{
  "n_kv_head": 4,
  "attn_scale": 0.177,
  "tie_embeddings": false,
  "init_std_qkv": 0.0549
}
Each number is 500 + 50 x the weight over its row's rms, rounded and kept within 0 to 999. Layers, rows and columns count from 0. Numbers have three digits each. The size before them is the row's rms in percent of the matrix's.

# layer 13 MLP up, 512x128, rms 0.0786, rows 486-511, columns 0-127
098:516452457486423500492508483491565567500396460471397453637551557454438411542532545487471522511434496586480404392477429471469485415462397409450412535556492475444498495427469509510497463450427468461476507445520487467549492475464475447446552494449455509488482414548563547515475502419480442483523506448410511480482466469472458543551542462491467491550578518494506549465475453538542415367437
088:535569501577583487424452536476506414428496476522602473482490525472465497476513418479495596553593516548490570492548450504518587575550481477486464524387582526490487569492456508423482487523536483542459539447487584523570495351447513526472549497534560372487470435575528499535563452396548482480557457510458455493479628495480528466524517470448530560522532518511555549473551491488530554575422
095:532492547541473448525491471478461535423457531533466513561616468396495470492490431584565531539422390512464493442520472403470550510490472453505471449483490527487514476357420425447560405517465449548487443483524479460622505459493471514539551634529473397501535461547483474475539507540544524523507495497498467566530383425473549500550456523479512539516539538435534543427436415535599520459495
106:501555438530542487483560571518596522518542453481561382537539526417445500500546516515462384498466447536486492432550539620473374519537528548535512514547516581505541499517515520522506455451545429492526427522460512459478530564497524455437473557494453579563580498458403569506549505553534517530484509456469488397537552502551457560550528456419474562547463566624425549479416542543488429535443
088:489428411498414487513514575521552539456501515567614475532480486554453539622586443437529542468432491456467474507486524462538458480447502532485512531507415584428513474481586524476499534524459564516463446447566504524556481537578532439513552459499409528530495449537482515448476532445576472537462537575461508516435508473374581559579494567532498468575604571489501594526547409482601532531508
098:567462483415441467465511470425466445494531492526512537535523505518497517535477427464491573578501542552522530474480480551554653388503480489486590571460472539501564618486470494514568509630487393500599459558508511549399478520537482424484520497510506536437469640483473507579430508552512546499419445542476521496408519498526532477559540603503556553547508420550466482454525495483474445474517
114:490359462488516428495437549494540468471508523485495481480551484443507528576417574483496542443512559525548556593552524516529541418561526479442486549468532523532504521523456500490544461428510542585483496508572506513521484527444570553484579514479571525479487560475476501481391537528449588544569394442598519522476494553473510530481401550468629553503535534508524491486393529602518399524371
097:499482445477512447497427478504538479519402525546483447514451466515363429625519459451545522558578553452501457536508459481424509484489458456570531471573548447491512534470459543422434512574522511457451413461474456411470470524498361484524569585509471500417457555531591492497457465494532509553540466473523369474531431457484508546544509473406510480446495487556551467468389543516512575500417
096:452404502484476482506487467500543464513547479508458522513516523541390478458442521569517484501478461446425438515391450519444497416483508521579457525530560413434546557467498444507511610504478440485466488532436584367512453540606466471526510430471493493528522491495470549298570474471523492470523480580596507480529525391408574558459481480500446485499494497512481436465535438486570503494544
099:436480403460543461521534549546475395530491460499500468451545597491558503500491480528461476538473455436558529645527591460543485527537544469478537487602496478495479479480404503462548462499453545525559548547457521532499425486505518484537521536553407428472533410528421534587544551564438579449453543538472453487511638385396513511506484506512385496465535564471564470496514519569500518500420
097:432575556503511466520416538474516558558542478571500457530600555455472511593574553545514534501446475510500505431545491554456556562444549511353516562547556540441485591463485426382538388472535469482547522494507557474456542457557514493527554506483512512436438525505434489546483478531493486466488495550506625451537472396552567518556473494496485571465453526441443475408548442580452555539559
080:541501521447481511491511547446391526462549468566470510491517484552520463584474449516572566471481457476490404466443413478479524560537446412509506492433425525542435457593528495446465417526441479488522535444444566458517524473434616477524488475501385588460508541528521491548531519488538510390444458509527426507520471418472454500611422451457523569592571414585598498538478530505522495524428
105:488632511536441517427582539520509515452548575521452477563581469553480531503507497428495458503554490476515452507585547542481479566508613514456593473452539548617406499501500434472523441518475461525576536479435494580519499543541537507546495525485504517468444494586596539530485447544580542486539551465622454566516460501431523433532542474477583551619525521570547609516493469482468465571523
100:463493537485594488477581460503492407499543530524556444556499557485473494491525495487530391475511475490433509458503486419483447395489486497458504452546525573498486543436532471499457414358440475514468513464459489445525491435489608455492502557521493430473464533527529487520521473432542452512559496448503455477455502364458474601366508493525411506474388487494591539510424399522608500443560
106:460443480459553550484478549481399476533512447501605545488523581437498519519591644579523505499438490423527550549478563456594442498568389446544585535522475456482428463461480475556452544476500543480518460432569557450539469525570524512548521542401563552430504476488487448495534514496522572415517466479574476535529589539506496502499518541450472405436517508525559434530494622549466509428524
103:401502443574361527532481422582507490517581444441459449534542553536544441399479500419429514399487549553525507590563562568523494503613484480501501489510556491568483524471648479532527561502407437530502443516538535516434518457499485542483516493502528462459520547609500516529436478512472500489562436559528537547495487485550572499456512466448539400466466412550484506522475542471594473565528
104:445523514520534558478422571499482509446509374476545540548569440512464585498619456478505550434554431592515564556509554571441457575637487509554506525466460542470516483555500452507494533428456454509575470501571471422411451499483531418429526498496532580552556512552518534420537521489555572486500497557461540495492539550510502485576506593452536388552525496575511451503448458396492533514502
100:545589472494577518512455502549487516447530563538488486562502544514516459509612444524599531626540465456496557514544447553485456518489517491455498515415507540499488569583572466415387538487560514511546542495478534532594442546522543445512587552551390500410469554435527491504538512516535560500583555532464544521550536443623515484448610483463548524506496534579553534503524580459508447506402
101:552475448481527434404493492550478518451549439502555412394513420477533475465534564507589467507463466540534601465509525457491459529414581492518457476509577546447569536540465514489490407477552507544546541470378587477499500505459533427544499564501568506513553496509363522486531488462533608487433513561548428533514533445481522468512509550553443562418414487517455561422417469498494415580516
096:500488453523514601460446466507523457506511376548478410497572527492449470543457522499508584477456419494551506527534430548449586636551506479531462477514525523562528535467404478454490545454420442489509542536547542512531546519472480517429521544414488579620595591488437505498562517462543445482462589535505462545473593490540438497476452477514467491444475455475518482404378549483549475398536
102:411560550465485428535548504528465552404478474414558491477520497469500471549448565509528456562548428523487534486354543557381457494499311582527509496526504500553564428514455556572443433480527549568486503572476515631540510523458422423528507468466522536487518512515489523463498458476495489532512400552490532414488470470518517460481537462430484515428507513548484409541486451442561445464507
103:471551445404526551519545464509509523487549502501472515576482580509530508517493518574530584478432456463538527447538555551577489540543526668508419511637578475495475440457420563552445525548537449513466529483534548488471552546540530443533566551521541520552429511491556570477564476518495545515438476470497472552505522521486409572466529532577412452492376569573540575576491514405533505479544
099:523541423579493438481541498490520487491464422411469512460520532550463505487490539429480605488438482477534474516557454394489535465473420485616531515546435531469589495436447513442471544336450482462605532544510446465540571511455427541504461509525429465483470568444566533561417528449559440520478442491483477452514492559478535460516538454456520512580460457495418452433444534487582618508464
101:508394459505576502517459578475491497422552466553590488646445439493566553420530490499525477514527589462474550530489457521525519566520533508464485501523578536563485504479475519353491536552482621571536477503503534456505459537491563503500484451498342432510508467539449495577563528530643593503479548527508524494563484532465455492585504506458555492530451423536573559485514473539540519465448
108:560479432569435503465501516473470393463466482458516401474562512612374521470406432472543587578536458468564578547519480563495522445497500474599464452513544532478560451448529489549469492523470456433499543557461525464441511492466499479476518471527472466618494452609518499478515562478485462556430485482501579546467528585449403526526555482549532538541486542518423438421482593481406505577525
098:509518478457551453521462452526453444417496473531525400456412510477527506502504426497425394439578496527497618515436444432476412443549452512485457578549516406505579466446519505458531495575485474527501435543526486439508526492412509482507482417486541430595458503574404478461501555477479505448510506485496574540393550488405494532532537499456621460514485572497507487452520487486559581374465
# layer 13 MLP down (transposed), 512x128, rms 0.0786, rows 486-510, columns 0-127
098:488444515558499553507520543439504406518526482511484468491530493571598520482525477514539502492502630519458620509450478427539397520446567500519491523429529500436555526634382485458572517407445435441467489508405443462585462481447488449453523481526496546447434556512451561508525473531475506511522437561524450418421457515510525589554471505531454472492483411519477461553479420584502575585496
088:444549490511543529502591485631546514592536537477507518478521468550443524483453505407506521513479586520562474580528518514530438505536486577531427562602493492432499573472479473426550451495520445505501593596501614516544529580506496461462533494563500486536525545532534438491445485570395484567496458528523559529450510509563578556434445534519636532553476517523520372598530487474545553497522
097:499424497527522513505555525571565509494546449421510537488482563650569561471572530446442489453554484570525479485478527514515550591523498514523514372472466570442638522612531544518449475534458555491526553506489531491480477568481589445503523472481545552518500496482432581456478494423496458514578584551539611520439492515517475527524485501619483479420419422449523568550471514535474454573526
106:605457564537496446602491567446443477473458468604542491576432464476524512504537492453501491568555510532486492541525457444622508449537467506480535490485499499498488479437476554512544557517454464414521498550463498511484456523463453526539575569570579436481581545552522464445489505398500551563588454449506505558443419450498520482425492541485551477479518431455616424579442446441590545415402
092:491526560460560466474517442470580517594533427478512417471508538405410575430511507499495479531515501576453446468492501517455601506478443565519527464465513504544444528528432587459511483526558443494520531490510523507543510444481559545515437577381529471394578485534473565469508442581417533544568524485513522556531525525523527406518527515585552626402479504481461475506560566466388562414525
106:549494454575527522469505547494533457500519498495581444493475588527526545495404405491512505566549468569380481435478517490573555599445447546562529468474478499492493521510542491555551432502462565526498480456429496448537451452490444509480446551485461451537386416589537474476494540497489600545544607429464543583571504456407460401484465535516466602507538486513504457461415464631526508498530
117:451419489442447478528571612575486482437474415460562534471550491473475576480551481382582515414469420573460554516470561539513501582543497571476582570486590499543573479499508479507551512449470506484480463537481517458523616469511481577492528465516527448485535505529522467474474431445441551489491370506490480542503435558482571454538502560384513484571504460649563537486524538535510525543534
084:476489527502564476534549522552469561501520456552509492519507574472536513391500564546574545481460585503413588473532481521533493549495574467451485529486511548430385485503528524584408586461526505576583499483429512499430517481514564437431422467402545541561497510560440474499574524532439559444461557511434583459514516517455471520522507594562504539438511526387506550531568481380435438501565
097:556447499537455526491505496454460525429456471542604450523524556523463441511555437541512511534520453469506533449588568544504534476496483442486483416462430575505447491482559525506428382424507521437453443503413534526544574545489472445502566460556570498431494416454583427566470437449511471449480441461458458617519536622623468444504536562452555544451484537469465544446557535537490452424495
094:468524618484527540494469525522500507505439365459423573454526507451504566549488457467482505503525545460488530572474563500518438451485580493519467530489406498536471513511535459543543559465414513516400440540502414554432397464467480455503481546403529489482640512559413509524501485558457465473470577622438463402476450405549484503559450458527464540470537459553422488524593490483545456470506
105:464420526577422498424463531546486377489450510539513510479506580500444474477539413470559486460471398491533487500498587470503454458418436452492573469547450524501477453497499509471517505554546492537480384434483443455578490489540559544525506391526566380531526448541475448533513518466503432497542531412526475499549525541463507489534601440571454541597535518616507469583602491554543471582509
079:454427503478559515604446534520593530593565567460512540546498485491407532520567608546445515572469546482488516480588635524491499502496457507466507480601571493497496541494478563639516535552487480445531508472458520586414549519560448515565526487485622452501519453541503430439580402552468469552464531466483526452559460541413564484428469535502530445488455528477420494437490486457473492485526
108:416529521474502471462544394500521546498510444493583542508463534512574523464513560522480478442530581552515476484551432519492518493541496376573394536477492501513603552552475520589538596566436488575420538476560559506535517512414434427441430533538477625502520533548486482553544546483594490453546497508513472488506586482478556488428382531528474371456543532466474490440474554513469542489560
091:500396425469426477492542414573532528511516591516514509564509517456482403465477422453468605523446515526603447499553448621499571533471467480479440446504503582483530589487453489545598494472491492449590552422546530444548503499546456428506573452506423555476586412542457494487535530582523480492456533517493537465499437539482457443526571506447532524572593535458453462457485439423460472500440
101:632482499533552445568493448532506531506466519440486483481548548457456469469475551532506526424532519578503485454507497555459562514527568550546472523495567444451594508493573475482449406452397379521516659458411479496510528467487509566515498406596487523435514535490543597558592531521515535499584545513454582472481417516477501487562563520519511508496484512460465420441514470442630469523501
101:573502603505587575530561494545484553427479582496499553516467509464402495572514418593590447612448448491478482537462501534453476525429560533457517442477544534510410546498386459473527580504593465439482524540530541570579492500521480473457460511445479520539446511436562505472521500612504545547439492384522498503561436514410566490446446464470492568441550560547517489445438484491438506490509
110:546474522562554483543508505565465532485529632522471473408526500486618447466590490603508448564426550473442446499463543541479510479509503559490524479496538443428496519473390563543554488513499549461597449462540544536429465561488444661576508587485573426443486504498528521532444484580527509495491452491541463478417460557498437521519518510467530531489384460426486502486496533564446443424440
107:483454514450461592524509538526576503528513448454448445505464514483499538538394561480465564467535449544546516541552539471543583573512516451535539546574511473500573499445456522465554534426328446511537538555553483558414525499578518436483518576529512631611603484534522581453478545462488492404469533515418506506486567488532527586549518451572488431530513568408506480525513467495506456460527
098:525564599541495557530553438493494490513451538463516488503451452437528552454443482441406525544469526491418508556483523507391461564481481490458520557448511461511453365537527487495476546480384481454496498433505454593468536433523480477483417531480489528584582489557474484469458485454500599485584535530459473509465518518478439530486476504408547476490495414632419447620432475480555547621469
100:558493484507491462456487567449496594477474573537508579482484459531514459533545502439395450524478472489447552436489559445484441495479503476498481516471548472451529503503513473539572500496507537446396458469489448408465453499475513568544524505570362562491457460461577543501410578433462528461427417473466499375541396518477493502565561517604549580426645510503424535428498477485463486447469
099:503399464493473544456580485429484416492541620574527467503508490543449492474606447574453516575500517519497507506494442560547544593460541501557490485548476474489491464501581509439567587501457494505507539338523470494560444492563597531435601429485488386524461488524603483493501485504498498558555537469553505577494581475488572538501551462593441509433488412470533485529473533557429527483499
100:492433481475419477527559471456502484468487503520438479366545364444473514491493488434485493519508565547554504551452498492576414461540475454525513599431457539525454470556506495574543566573535494453490460522516473563503509488478469589520464420439468499463549539598438408530387447393543382480555542568465539546502558508496551580449493480507538408549569467407484452491506461527451542502481
107:448472360444493446502522544517435386518534501558513480501586460523497468536447511623445496433582395518498535510428465567554523545525505474521455450422501476567534490504572450437497519522505525452536521377430461522483520562505498563487456534483490547470465340395530485526506586474550506460445523502490553453483424554589507516371456434579502513539477535482505471526471549493510469513453
099:512588472490558465454520477476525511454477582447437485414543598510464554493415496622436496480576567556485412463539579503407534415569485515494479516480416457418461514522532432546568479474549350417464514548595482451548487525470543545562536494521553466512418524552571446548493448552532485491548436519554464498476460414484486424462524559556476442441500526422507464521473554541477525506536
102:533487485443453482479586521494595533487556457558451631458455578474444480484485531413433465467441479490440471501456557520544459589576442515489582515447519497457552479600506526487584514446504545427477476532524568538507504524569474521546439526371519591506444514566429489474504508477545430523528567556439431562499511485464602605526461459534478492425393472415469490498459523463540512574451